Each number is 128 + 32 x the weight over its row's rms, rounded and kept within 0 to 255. Layers, rows and columns count from 0. The size above them is the row's rms in percent of the matrix's.

# layer 8 attention query, 128x160, rms 0.162, rows 125-127, columns 32-63
size [116 130 133]
[[121 157  80 125  94 117 106 144  64 147 108 100  48  77  80 121 150 112 181 123 123 107 128 171 141 100 166 167 114 142 179 199]
 [121 166 145 135 129  92 134 104 102 143 157 115 115 160 175 126 170 164 112  99  81  74  78  81 132 145 143 104 121  90 124 113]
 [100 163 114 123 123 165 130 104 158  96 116  90 113 159 114 126 113 145 184 127 142  54 147  91 187  88 140 148 124 132 132  50]]
# layer 8 attention key, 128x160, rms 0.173, rows 125-127, columns 32-63
size [121 132 125]
[[107 154 150 100  74 150  89 118 129 112 100  75  83 126 100 137  99 102 198  82  93 114 120 142 136 159 156  67 108 106 163 104]
 [104 169  96 173 148  12 128 170  97 145 128  92 160 155 165 120  64 137  94 116 155 146 104  83 196 132 145  85 129 103  84 104]
 [164 131 108 143  83 149 140 101  92 149 106 110 168 101 107 175  89  65 110  84 212 144 137 138 126 131  95  95 129 157 159 157]]
# layer 8 attention value, 128x160, rms 0.248, rows 64-127, columns 32-63
size [106 114 112 111 112 112 109 116 108 102 108 104 109 121 108 105 102 106 117 109 120 107 113 102 113 102 107 131 113 111 107 108 110 120 113 111 116 101 117 113 118 117 104 117 121 106 105 108 108  96 121 113 103 105 115 102  99 114 109 107 114 109 112 110]
[[125 100  69  43 114 101 137  91 180 159 138  45  85 113 174 222 101 165  93 119 134 110 106 116 151 107 175 135 103 153  99  77]
 [115 110 101 125 173 137 173 179  71 162 121 111  90 150  69 157 114  79 232 126 176  98  89 170 151 117 109  96 107  60  90 142]
 [156 104 101 111 145  86 138 134 164 108 133 156 158  70 136 133 108 146 125 177  77  88 206 160 144 104 145 135 106  95 154 120]
 [150 133 125  66  86 137 184  99 135  82 117 182 115 182 169 131 179 101 158  95 129 185  80  96  98 107 103 134 111 116 128 134]
 [172 133 134 161 155  94  84  90 158 140  74 162 106 136 165  98 165 115 153 117  85  92 206 163 144  98 120  70 169  94 128 164]
 [129 116 138 130 115 159 170  91 142 104 100 131 140 120 103 154 143 109 123 135  69 146 149  43  99  85 166 124 117 153 106  88]
 [147 186 124 145 128 169 217 127  87  77 150 159 142 180 121 106 156 169 114 104 155 128 153 203  91 127 136  93  76 101 144  49]
 [123  95 119 115 170 168 154 124 154 198 184 196 138  92  74  78 122  51 105 109 129 133  92 176 118 131 124  97 139  78 171 138]
 [ 79 146 135 201 140 134 114 134 132 153  91 152 112  69 117 131 140  88 115 151  71 179 119 168 117 146  91 113 119  87 113 119]
 [106 115 156 137 207 126 167 149 114 120 164 102 156 165 189 169 146 109 158 150 108 128  88 114 137  82 132 152 152 143 126 135]
 [167 115 143 164 141 154 108 105 154 139  91 131 105 167 139 168 132 147 100 145 179 140 168  37 163 118  99 101 122 124 122 126]
 [109 106 150  99 167 133  75  85 103 169 132  83 143  66 143 107  90 155 143 125 123  65 110 159 195  85  95 107 116 111 114 122]
 [111 110  93 147 152 167 175 138 118 113 161 185 156 130 102  93 125 119 135 164 157 145 130 145 160 118  91  89 159 131 140 138]
 [116 130 120 123  94 124 142 149 126 149 172 134  98  98 118 112 151 171 105  85 152 116 139 158  93 153 204 106 178  63  98 181]
 [174 151 161 102  44 138  74 118 141  78 152 160 105 103 150 146  72 151  82 124 124 126 106 103 172 117 138  63 100 144 149 142]
 [118 141 115  93 178 122 132 118 116 105 130 143 161  64 108 112 223 136 146 126 119 114  93 142  89 138 136 163 176 180 146 181]
 [ 99 131  59  91 129 110  99 113  89  78  73 144 205 149 127 176 152 100 145 113 108 120 109 117 123 128 100 106 129  86 129 164]
 [163 145 131 172 134 174  51 157 125 134 135 141 111 139 118  97 106  94 114 126 161  57  68 109 185 155 140  69 142 157 103  77]
 [133  95 193  49  92 101 186 174 116 141 115 127 146 108 159 128 192 134 115 211 132 130  94 113 194 110  99 179 128 135  97 127]
 [137 157 123 138  80 118  96 101 157 132 129 130 149  88  85 105 161 184 145 169 100  90 148 156 112 160 113  94 121  86 126 172]
 [105 133 128 115 104 125 157  58  78 103 109 110 140 183  94 115 172 175 123  84 146 168  98 100 155 154 113 139 129 191 125  70]
 [186 158 102 171 145 153 146 137 127  98 147 122 146 107 163 101 146  53 163 109  90 145 124 165 161 109  88 130 142  97 156 164]
 [164 124 213 139  93  82 160 148 130 108  83 125 158 148 131 109 145  85 150 158 166  92  82 141 119 142 143  93 117 130 143 129]
 [125 108  96  84  79 189  96 162 183 143 137  85 141 149 130  71 118 132  92 131  89 195 152 129 143 145 102 122 105 135 144  85]
 [ 79  98 141 117 114 136 204 115 121 155 163 205 149  50  82  88 170  99  94 183 110  98 136 135 104 141 161 124 138 108 138 171]
 [ 84 155  50 162  83 142 143  96 111 106 160 156 118 166 157 110 107 113 184 117 115 144 157 102 176  62 112 143 105 152 120 215]
 [136  81 157 169 139  93  58 169 104 128 176 105 161 173 111 107 178  94 115  97 117  83 177 109 177 154 117 156 113 140 116  71]
 [125 132 141 150 118 112 205 115  90 118 108 173 145 151  90 150 102 107 162 146  79  76 129  83  69 152 180  61 102  80 174  65]
 [145 151 156 146 136 152 155 143 160  86 144 111  99 179  95  97 111 125 198 154 121 102 132 122 140  95 146  85 113  73 167  95]
 [147 115 122 176 122 124 131 135 161 104 146 170 139 168  74 121 108 125 162  78 137 110 108 173 122 170 173  93 176 138  99 147]
 [128 108 129 107 120 115 100 114 174 136 115 152 125  91  71 175 136 136  87 149 164 157  96 157 157  91 178  95 138 122 103 120]
 [135 104 160  98 132 151 138 139  37  81 131 116 167 151  92 112  84 126 220 151 161 121 205  79 123 178 113 111 128 141 126 146]
 [110 147 174 136  98 139 128 145 134 146 161 103 198 114 125 103 126 201 137 106 139  65 123 169  91  64 129  76 123 102 102  50]
 [153 151 124 155 115 129  87 148 127 150 126 140 102 134 117 162  66  99 141 121 134 106 173  55 124 142 127 103 179 118 199 102]
 [123  75 137 123  88 103 170 118 136 153 139 128 128 117 131  66 149 106 130 155 120 160 157 107 100 203  58 152 115 125 120 137]
 [183 137 145 111 134 144 108 128  70 122 114 192  95 136 146 100  66  82 170 137 130 134 121 161 127  94 135 141 128 111 109 105]
 [108 122  94 102 113 118 177 143 103 127 146 145  83 135 143 180 138  97 168 211 128 164 138 152 138 125 140 151 106 101  99 133]
 [141 114  73 143 133 127 114 102 191 175 123 107 154 149  85 107 101 160  63 159 148  89 112 155 141 137  89 165  89 149 159 127]
 [188 184  89 115 143 136  96 144 140 132 125 128 170 130 170 133  89  71  90 127 141 107 147 173 153 201 130  73 112  99 113 102]
 [ 91 157  90 144 120 114 120 109 109 145 118 160  91  57 146 135 108 170  72 138 109 126 101 174 134 145 128  83 148 159 111 119]
 [146 114 107 111 130 130  89 191 135 113 133  93 198 163 116 159 191 164 126 148 168 104 128 120 168  77  60 148 134 149 149  66]
 [123 118 137 153 124 128 141  77 181 102  92  87 108 117 116 161 119  51  92 138 222 135 104 102  81 165 130  83 208 119  94 123]
 [ 99 101 113 147  98 151  96 117 114 164 134 133 113  93 166 136  84 113 174 117 144 150 170  74  78 121 150 185 146 120 138 118]
 [134 116  82 128 151 180 132  79  96 149 140 110  86  92 114 102 204 146  95 117 182 152 117 183 103 148  95  80 125  87 123 121]
 [117 136 133 165 119  97 174  97 151 111 137 111 132 124 128 108 123 166 165 119 115  80 107 108 106 158 149 103 105 122 142 104]
 [103 129 134  75 147 104 153 113  36 141 124 160 126 137 129 116 134  95  87 144 138 174 158 178 138 135 128 203 136 175  97  86]
 [130 128 129  84 155  82 128 156 164 123 121 157 161 152  90 142 117 214 125  80  91  86 147 109 153  87  78 172 146  87 176 142]
 [118 142 117 135 141  96 165  66 118 130 127 104 145 107 146  80 129 102 184  72  95  49 115 184 177 171 115 136 139 122 113 110]
 [ 79 151 168 164 107 159 161 134 119 164  64  98 154 107 125 124  93 121  93 107 115 111 112 159  54 122  96 123 142 105 142 158]
 [125 137 120 146  86  87 126 104 204 155  49 112 122 200 220 122  74 154 131 143 106 108 156 174 126 111 105 165 113 121 130  97]
 [148 146 113  97  98  81  98 119  54 112 139 122 129  91 110 128 161 172 114 111 149 154 112 115 115 175 114 155 142  96 120  82]
 [127 132 162  92  89 121  62 109  94  99 137  87  95 180  71 171 113 172 113 104 140 107 100  89  86 173 202 102  77 102  78 147]
 [144 139 171 116 135 144 107  92 105 109 128 126  99 128 163  89 123 106 157 133 104 156  68 115 124  86 195 170 141  83  92 131]
 [133 110 142 163 139 154 150  68 215 108 141 178 114 132 116 108  83  90 187 113 113 127 108  87 114  85 144 152  63 131 185 133]
 [182 107 168  99 119 100 124  89  79 143 105 152  69 127 125 136 178 164 125 162 143 107  85 150 162 153 144 146 161  53 135 126]
 [112 141 121 137  85  69 150  98 111  71 129 117 133 122 110 132 135 181 122 135  94 102 149 162 131  94 159 107 150 160  86 117]
 [120  86  84 119 113  98 142 118  91 114 107 167 144 143 148  97 113  84 125 146 121 146 128 161 151 190 138 165 158 185 126 138]
 [128 147 139 118 109 121 155  95 140 102 134  73 142  23 112 179 126 144  59 129 107 129  90 154 133 173 120 173 152 168 133 119]
 [116 108  75 133 121 141 148 133  88 129 135 170 165 141 160 133  40 204 164 120 101 146 164 124 128 175 148  81 113 116 147 185]
 [149 146 120 102 124 143 111 107  76 138 146 163 105 141 121 183 133 138  89  85 142 167 126 141 164  80 119 176 148  96 115 157]
 [157 110 143 108 117 121 163 112  92  73 111  90 107 124 123 147 130 154  72 116 138 149 110 170 124 154  95  50 113 116 124 132]
 [ 83 118 137 166 176 165  95 118 201 111 145 182 146  95  89  89 112 130 103 179 111  94  93 122 121  93 155 125  95 104  78 137]
 [ 60 167 162 145 130 127 189 138 111 131 189  84  94  93 135 148 165 106 142 115  64 152 116 140 108  94 118 155 141  77  96 118]
 [170 120 145 112  84 198 105 208 146 130  96 111 162 124 131 139  83 122 159 157 164 116 139  91 113 129  96 126 128 140 153 122]]
# layer 8 attention output (transposed), 128x160, rms 0.218, rows 64-127, columns 32-63
size [ 99 109 103 101 103 100 102 107 104 100 103  92 103 105 102 103 102 102 104 101 107  97 104 101 105  94  99 116 105  99 101 105 103 107 105 105 105  97 108 104 113 105  99 105 102  98  99 101  97  91 110  99  97  93 110  96  95 102 104 104 107 102 104  98]
[[ 97 145 155 187 133 100 104 167 195  65 166 142  55 141  96  82 164 102 127 107 150 112 162 144 102 155  80 175 128 110 115 126]
 [112 126  29 148 139 151 125 157  97 162  85 121 151 108 140 101  84 110 151 106 116  86 138 128 125  97 149  98 117 153 168 114]
 [119 118 132 136 121 102 125 138 171 130 180 166 102 117 134 145 141 154  89 100 159 114 161 121 147  96 130 149 146  87 114 171]
 [170 162 121  94 105 124 108 159 103  95  33 121  89 100 114 161 111 177 121 175  86 140 107  96 152 140 164  90 131 140 193 175]
 [148 134 134  72 173  63 132 172 177 112 159 158 126 140 127 115  98 108  85 132 110 161 101 178  80 132 124 145 112 111  97  94]
 [141  99 140 170 114  83 180  68 103 179 120 122  88 120  93 131 111 148 115 163 121 105 168 142 163 147 102 184 120 123 126 145]
 [130  92 169 175 140 155  70 175  77  65  80 109 199 148 154 138  51 161 104  84 149 126 130 157 120 118 110 145 153 116 134 121]
 [ 98 101 155 118 143 104 119 138 126 150 147 126 132 148 134 106 119  88 138 143 187 164  57  73 148  98 157 130 118 153  97 122]
 [191 143  82 113  92  88  67 108 145  89 141 138 130  87 111 141 101  92 201 111 130 147 157 125  95 118 161 124 159  98 155 131]
 [199  83  99 121 117 137 167 114 136 137 177 134 144 161 136 155 106 151 114  43 112 144  97 146 135 101 104 128 151 169  85  52]
 [147 136 122 154 122 103 151 171 174  40 112 170  88 142 116 114 125 142 127 177 104 139 174 114 104 129 120 151 151 160 142 133]
 [137  56 115 122 195  93 175 157 170 147 160 150 140 102 151 134  97  90 130 141 113 103 147 151 103 113 123 128  81 108 144 100]
 [ 70 144  60  89 115 135 160 195 133 133  68 171  65 110 169 119  88 139 185 121 158  86 124  42 130  86 160 151 148 131  82 111]
 [ 89 131 182 126 149 109  59 101  98 141 152 103 124  86  73 105 130 115 138 151 131 129 132 109 139 138 161 117 122  51 112 144]
 [122  95 132 105 120  81 149 147 133  21 123 156 138 108  92 148 152 152 157 155  89  70 103  93 102 173 144 133 107 125 158 134]
 [107  76 128 133 111 206 110 161 136  82 126 120 157  88 153 129 142 145 113 134 134  98 108 163 117 153 115 130 159  80 154 118]
 [157 124 144 137 127  85  95 104 148 142 164  84 127 156 117 115 126 112 119 114 125 113 140  81 147 151  81 120  99 129 155 117]
 [160  90  94  97 143 187 170 134  81  38 128 114 125 117 158 123 144 130 104  96 132  95 160 141 176 131 162 142 149 146 110 126]
 [112 105 106 120 184 152 182  42 161  94 122  63 137 161 127 133 151 137 122 129 113  69  99 101 161  76 104 140 105 146  99 125]
 [157  74 178  91 104 147  88 129 146 116 149 120 170 138 137 117  36  81 121 169 138 108 124 128 168 161 193 155 103 116 175  89]
 [141 117 115 107 192 120 129 149 133 144 148 196 201 202 136 159 133 157 137 114  86 143 148 141 125 166  56  61 130 107 174 110]
 [122 113 111 124 162 205 147 183 119 172 100 134 106 129 138 115 113 153  55 163 116 172 104 129 152 154 103 133 134  97 137 135]
 [175 138 119 155  83 115  98 107 120  78  87 142 182  96 207 149 187 151 118 118 123 177  66  80  90 117 137 123 115 102 146 144]
 [ 88 168 115 120  84 158 147 107 124 153 134 147 135 156 134 139 163 185  98 127 157  93 107 101  48  95 156 128 128 121  87 114]
 [123  88  95 100 187 126  99  54 136 187 112 130 102 160 109  64  93 103 119 146 106 162 149 110 165 121 148 111 137 159 186 159]
 [134 170 144  84  58 113 140 100  95 142 168 120 101 108 170 128 141 108 124 157 114 115 133 113  52 108 152  79 186 155 124 136]
 [172 111 158 110 109 161 100 169 105 125 114 101 143 141  96 133 171  63  99 110  78 151 166 187 171 141  96 174 146 105  95 149]
 [200 145 101 122 124 138 146 159 122 138 119 100 127 124 167  94 139 152 168 117 155 166 178  92 112 127 173 137 142 170 100 109]
 [128 124 177 164 131  79 162 171 120 123  93 150 134 132 144 115 160 128  70  98 143 181 223 116  87  88  94 128 117 112 118 151]
 [154 177 102  80 165 140 111 126  88 138 184 184 111  85 171 139 111 164 181 136 106 104 125 131  91 117 105 108 129  76  82 142]
 [129 171 143  85 143 111 152  96 107 188 110 118 118 163 132 140 156 105 104  98  98 133 142  76 159 138 144 133  93 114  74 144]
 [142 141 160 113 147 157 136 129 125 102 112 176  89 151 113 155 146 130  90  87 106  69 157 126 135 164 103  85 166 151 163  99]
 [161  54 125 122 120 163 118  99 101 116 105 102 137 160 166 125 149  48 117 125 103 129 108 165 127 127 128 109  66 126 108 114]
 [174 161 145 138  95  95 131 149  60 163 171 143 130 185 108 123 130 154  92 134 135 156 139 106 110 129 165 118  44 109  77 140]
 [126 130 133  65 105 159  92  97 124 116 127  72 113 139 151 201  85 145 145 167 127 113  79 122 144 101 101 138  82 139 192 116]
 [162 116 153 108 190 133 147 124 120 141 104  99 129 136 115 148 172  98 158 157 113  63 102 105  68 138  77 156 172  86 125 197]
 [131 128 147 169 111 155 139 124 159 118 115 131 116 202 122 128 130 145  80 142 113 168 118 106 164 104 125 104 162 132  98  69]
 [180 117 144 138 102 133 102 143 127 126 188 142 182 129 117  85 118 105 126 112  57 112 182 122 158 146 135 135 165 177 143 116]
 [156 159 140  93 164 110 169 148 163  72 153 175  77 122 115 168 109  96 184  96 159 144 160 153 184 129 129 127 163  97 191  90]
 [138 195 112 157  50 147 156 104 175  92 108 158 162 136 131 129 129  94 146  81 145  73 109 155 152 134  80  92 163 180  64  96]
 [179 150 130 103 153 111  54  63 134 113 110 189 147 151 172 149 150 161 117  45 111 116  94  94 141 147 119 117  94 126 139 138]
 [ 77 102 165 164 107 112 176 118  33 125 172 111  91 126 148  82 110 192  75 140 103  62 106 177 118 113 145 153 126 142 174 139]
 [134 107 159 125 133 175 140 107  92  89 132 147 156 157  90 159 112 170 154 190 138  61 108 121  67 166  89 151 226 127 116 164]
 [144 141 103 111 147 141 100 100 168 131  80 159 180 176 118 129 113 113 156  92 157 124 132  69 117 112 126 138 166 135 129 145]
 [117 191 155 119 167 104 150 167 140  95 149 139 111 123 192 123 148 122 157 148 144 128 111 106  91  95  88 105 173 114 116 112]
 [119 122  65 124 111 162 177 129 128 100 167 130 138 123 160 173  97  96 161 106 130 131 138 152 181 132  70 150 196 131 119  77]
 [176 161 147 158 188 122 131 143 172 107  86 135  93 139  54  70 114 122 154 157 157 142  94  93 116 124 135 139 159  89 144 114]
 [134 173 138  85 118 153 100 172 127 118 123 162 153 117 130 130 140  83 104 105 161  85 139 166 183 123  97 122 159  74  93 146]
 [103 141  75 150 104 102 145  77 102  83  88 115 106 185 159  79 104 119 199 126 106 150 150 123 136 101  92 142 163 102 108 105]
 [ 90 171 230 179 142 144  89 131 180 175 166 170 192 160 114 123 144 158 125 136 155 122 162 147 170 150 104 146 158 171 132 143]
 [ 71  98 118 143 101 103 179 187 128 141 124 145 132 176 133  70 122 188 154 125 126 116 109 162 114 128 126 161 116  98 131 122]
 [108 118 164 108 115 148 120 112 136 121 127 150 108 139 109 154 154 149  98 109 141 210 157 120 131 114 167 160 108 122 145 154]
 [148 134 112 113 100 127 110 103 129 150 133 118  96 137 135 137  98 145 130 198  76 137  70 168 148 141 120 140 139 152 104 137]
 [189 101 166 156 144 125 163 122 122 122 132 113  81 153 149  88 151 178 117 164 126 191 104 124 123 106 165 184 131 115 132 131]
 [120 121 188 126  77 105 126 103 111  90 138 127 150 149 141 139  93 117  77 118 100 104 178 140 145 125 118 114 147 151  92  95]
 [124 122  77 102 115 167 127 119 162 128 116 122 107 144 103 100 141 163 109 100 139 138 108 133  82 163 101 153 151 102  88 147]
 [115 153 118  97 112 130 165  90 127 117 143 101 148 133 102 161 158 108  68 100 169 115 165  97 117  98  63 117 106 136 129 135]
 [ 73 161 134 119  89 185 127 107 116 126 118 153  95  98 122  92 127 189 106 163 160 172 120 145 127  90 137 129 214 110 127  69]
 [128 143 124 115 111 118 125 123 116  87 135 143  72  81 114 122 142 131 168 212 130  98  87  71 136 191 186  96 153 179 107 125]
 [159 143  93 135 115  70 156 110 203 106 114 138 157 122  48  86 129 150 119 134 182 141  84  73 136  86  72 150 168  80 118 109]
 [104 179 157 104 144  56  67 139 160 131 138 126 112 125 114  85 155 141 110  77 134 131 116 156 112 147 161 115 142 114 197 137]
 [136 106  92  68 173 143 136 165 138  87 161 129  84  68 107 153 188 129 146 149 123 110 188 106 152  93 130 145 162 122  95 171]
 [152 145  83 183 135 157 100 101 107 141 114 101 140 103 128 130 148 111 169 120 156 127 161 123  49  96  67 103 200 143 126 151]
 [147 143 219 141 118 121 131  84 162 105 101 131 155 186 195 183 112 106 184 175 135 125  99 109 175  90 181 165 113 118 121 166]]
# layer 8 MLP up, 640x160, rms 0.249, rows 0-32, columns 32-63
size [ 87 100  84  99  97 106  97  89  94  92  91 109  99 102  94  96 100 109 112  91  92  98  92 107 105 128 106 109 109  92  88  97  95]
[[165 115 109 146 147 142 136 149 162  84 198  82 138 157 117 100 128  98 123 115 118 131  81 111 163 110 119 164 134 173  44 117]
 [124 134 178 116 128 136 114 144 137 143 124 125 129  99 158 159  75  79 141 157 116 161  84 106 120 155 159 123 125 128 151 102]
 [ 86  98 135 128 126 109  61  92 228 172 127  91 141 109 108  56 138 124 108  74 151 125 124 184 145 148 108 165  74 158  69 131]
 [ 89 161  70 152 121  67 164 102  63 210 138  62 137 112 135  99 138 114  87 128 146  79  96 109 124 153 202 215 111  81 186 168]
 [ 84 112 120 103 107 117  90 189 129 140  84  97 164 169 148 148 111 133 177 179 119 124 164  59 136 127 157 134 139 157  84  95]
 [127 163 151 134 122  99 123  87 140 135 125 114 171 166 161 198 117 129 110 133 109 107  86 111 110  74 157 145  71  95  94  98]
 [ 87 134 177 152 138 132 108 130 107 138 121  92  94 106 163 129 149  96 137 119 155 128 172 151 134 136 180 102 128 154 170 118]
 [111 170 140 125 117 137 128 137 124 112 232  56 169 154 158 142 122 184 158 190  99  93 138 134 113  74 165 146  98 118 172 136]
 [165 182 125  73 127  92  64 117 119 129 136 168 103 143 145 125  74 121 146 144  66  67 135 189 143 210 121 113 139 165 110 143]
 [140 152 125 130 123  62 158 144 159 132 122 178 114 142 162 175 109 155 103 145  86 152 155  72 156 205 179 147  67 111 148 191]
 [145 121  88  92 107  70 116 137 159  95 143 104 138 126 167 145 116  84 163  85 172 180 156 134  91 131 116  99 107 131 117 157]
 [145 125 167 145  96  98 119 156 140 102 101 139 134 105 194 132 181  73  97 178  69 137 149 104  71  99 136 154 105 194 110  71]
 [108 177 141 105 118 148 132 172 191  93 145 147 112  81 161 126 125 119 132  83 167 124  97  94  56  97 151 148 116  84 109  94]
 [163 155 108 119 136 104 125 171 151 115 164  94 126 122 174 110 112 201 145  89 203 183 122 126 153 102  88 213 167 133 120 157]
 [104 126 158 121 108 169  95  98  99  74 150 108 141 155 164 155 133 136 103 133 155 142 113 137  59 135 177  99 133 114 145 157]
 [149  85 179  96  90 135 172 116 133 156  88 179 120 115 154  95 184 168 142 169 115 183  90 103  29 150 125 192 112 117  95 109]
 [102 151 205 116  78 109  86 132 119 118 124 109 170 171 145 102 175 123  69 154 163  89 132 132  67 213 180 111 145  62 108 147]
 [152  98 123 177 112 115 156 103 128 174 115  72 194  81  95 107 126  82  91 205  65 157 149  90 133 165  89  99  77 144 131 117]
 [136 127 154 121 154 156 133 173 120 167 132  92 143  87  93 161 164 100 138 104 165  58 155  95 118 112 122  75  96 140 138 132]
 [ 80 184 176 143  94 142  84 127 160  51  62 132 107 114  66 176 122  86 123  74 100  94 152  97  82 143 125  90 108 127 148 118]
 [115 140 111 153 152  90  57 135  97 120 113 142 109 155 139 152 168 183  55 105  93 192 126 117 128 171 123 119 137 121  92 178]
 [131 159 144 174 154 143 152 122  58 125 137 123 176 181  79 122 131  94 173 102 145  93 143 168 161 197  97  79 167  78  94 111]
 [164 124 137  93 126 172  82 126 152 130 177 171  94 125 113 171 136 131 109 117  62 163 106 109 120  96 206 156 161 102  99 145]
 [126 133 174 169 154  76 158 113 179 160 111 109 151 106  98 130  99 160 138  96 119 139  85  84 147 185  95  81  65 147  78 153]
 [161 150 100 104 116 128  83 170  80  59 112 108 125 144 191  95  77 114 112 103 120 185 159 117 101 181 179 145 144 108 106 121]
 [165 169 123 118 144 138 162 184 112  61  96 102 114  74 147 139  76 136 123 136 110 201 168 112 155 169 133 186 168 145 114 127]
 [120 161 129 156 106 149 153 123 104 163 116 117 132 151 106  81 122 190 115 117  91 127 123 116 147 142  96 101 123 174  98 167]
 [146 182 114 149 167 129 147 147 102 132 105 197  99 147 140 134 119 172 124 108 141 115  74 152 164 186 102 156 112 145 156 148]
 [140 159 126 152  92 109  75 121 124 173 164 130 138 100 117  83 112 149 151 146 137 107 141 159 186 164 158 189 139 181 125 126]
 [166 115 123 108  97 122 136 116 127  95 116 116 110  96 196 141 153 101  97 154 141  88  85 130  89 162 140 154 177 102 108 187]
 [ 72 142 142 160 169 198 105 152 219  88 121 126  84 154 136 118 198 172 169 128 144 161 118  89 116  57 174  86 138  88 137 155]
 [134 132 174 145 157 181 124 104  98 153 170 122 156 137 103 135 124 116 117  89 118 151 154 174  92 119 122 111 124 112 128  98]
 [131 153 116 147 151 105 177  97 113  95  61 106 115  93 151 111  75 116 106 114 165 166 154  90 121  97 174 166 151 122 135 202]]
# layer 8 MLP down (transposed), 640x160, rms 0.237, rows 0-32, columns 32-63
size [ 90 108  94  96  99  96  91  96  79  89  89 108 115 112 117  90 101 105 110  95  95  89  96 121  98 133  98 113  99  91  87 110  98]
[[ 56 103 115  99 123 157 134 103  65 133  97 177 112 145 144 133 189 141 169 105 149 143 180 185 107 130 136 112 139 146 175 109]
 [ 91 123 113  65 154 134 147 121 119 100 177 143 119 134 180  94 100 107 120 140 124 145 138 150 135  66 150 116 121 137 139 161]
 [131  99 139 155 168 151 148 143  42 101 100 121 129 112 151 119 123 150  90 174  82 170  87 125 116 112 145 118 170 107 138 138]
 [162 128 156 125 167  85  99  75 189 101 133 111 145  95  99 132 164  87 160  87 108 175  77 141 107 106 192 192  97 111 187  99]
 [153 169 104  45 223 114 142 119 127  48 101 166 191 119 159 131  48 106 141 129  43 162  89 121 107  87 154 160  69 174 119 121]
 [112 131 122 152 139 135 132 180 154 133  98  93 158 112 152 110 138 133 128 145 124 119 134 135 109 148 122 121  74 180 100 148]
 [151 136 162 107 129 147  60 123 108 183 163  98 119 149  98 122 105 122 195  91 130 147 120 127 108 167 140 143  98  84 168  79]
 [133 121  75 141 133 125 141 140  66 155  99 109 145  83 146 124  53 119 128  38 210 127 109  98  87 155 180 114 117 167 179  86]
 [ 99  95 135 198 192 205 118 100 117 101 103 144 169 137 167 122 113 118 106 145 173 189 157  72  93 108 108 152 158 137 155  88]
 [ 90 104  92 100 149  79 141 115  88  83 124 111 174  48 175 166 115  76 174  82 129  82 143 121  40 128 168  92 142 178 137 135]
 [ 98 140 126 183 144  90 152 198 143  97 157 157 124 134 143 176 148 117  87 146 153 112 103 110  91 122 193 125 133 167 211 119]
 [ 78 108 127 150 105 158 104 189  86 105 140 151 149 111 130 118 193  86 179 145  95 136 115  98  70 102 149 115  98 150 192  90]
 [ 50  99 123 122 140 144 168 100 163 157 128 103 149 154  75  65 126 170 138 106 140  77 108 127 205 133 143 151 152 134  98 148]
 [144 107 137 141 147 151 117 113 115 129 124 172 106 106 145 162 122 143 127 146 137 174 115  93 126 153 172 143 175  78 127 149]
 [142 102 148  72 190 152 105 149 119 166 179 124  83 120 100 114 143 171 147 105  68 145 118 116 107 181 187 104 158  82 110 110]
 [105 113 177 165 138  97 129  92 175 135  99 123 145 159 116 104  52  70 201 105 102 140 140 106 123 178  84  92 131 141  66 146]
 [140 156 137 112 144 146  64 143  94 114  93 166 146  96 121 130 108  93 145 191 148 121 141  88 143 141 157 151 104 142 188 118]
 [122 121 104  88 123 144 206 104 206  77 128 180 170  38 184 124 101 145 153 131  96 130 103 101  94 124 115 161  88 126 123 105]
 [175 102 111  83 118 105 123 111 118 136 145 114 100 139 139 114  67 124 162 134  76 141 166 136 187 112 133 120 192 123  50 116]
 [143  89  61 140 135 102 184 127 136  45 164 114 121 111 128 135  83 125 121 113  80 143 116 142 139 124 163 106  82 109  93 168]
 [116 120 146  86 113 178 143 175 171 139 175 119 184 118  94  90 103  95 145 130 113 147 174 116 134  89 158 165 174 157 113 148]
 [ 76 128 147 118 149 111 132 196 135 112 159  91 116  97 134 180 123 106 156 152 118 188 167 120  99 106 139 100 150  31 138 148]
 [169 142  97 126  92 141 109 105  63 146 135 121 130 122 128  89 132 128  71 151 123 140  93  70 129 100 158 157 108 141 151 110]
 [106 134 146 169  84 154 121 184 108 135 119 110 117  78  77 109 149 166 167 148 173 120  97 142 125 184  87 105  81 159 160 139]
 [198 106 149 156 102 122 140 127 124 127 180 167 132 132  84 147 114 136 156 232 134 126 150 105  69 132  63  90 149 126 105 150]
 [138 210 116  90  99 115 154 174  57  80 146 172 113 144 120 129 157  99 111 130 140 168 169 143  68 117 114 132 126 126 119 141]
 [ 84 199 196 113 140 161 135 122 172  47 117  98 119 108 122 145 107 177 141 143 124  93 124 134 133 135 166 141 174 130 142  80]
 [ 95 114 139 119 151 155 129  66 130 162 131 148 106 125 204 138 153 171 100 145 120 147 119 166 132 148 182  70 118 130 112 140]
 [114 131 128 132 181 161 144 174 140 115 135  99 127 147  97  67 139 173  89  97 128  92 100 147 111 171 108 142 116  83 122 137]
 [122 118  67 131 104 123 151 130 100 180 173 117  82  78 113 126  90  73 162 139 115 144 110 159 142 128 138 148  83 117 190 111]
 [141 172  74 104 126  66 145 104  83 129  95 146 102 104  93 160  78 112  95 205 106 101 132 120 115 194 116 153 153 148 142 123]
 [148 179 107 124 227 160 166 137 107 102 123 110 139  95 117 100 122 143 140 146  95 122 111 216 132 122 105 140  85 161  79 109]
 [ 20  95  85 170  75 115 115  78 111 118 185 140  88  82 112 103 170 115 110 156 116  68 148 199  87 167 124  56 106  94 154 124]]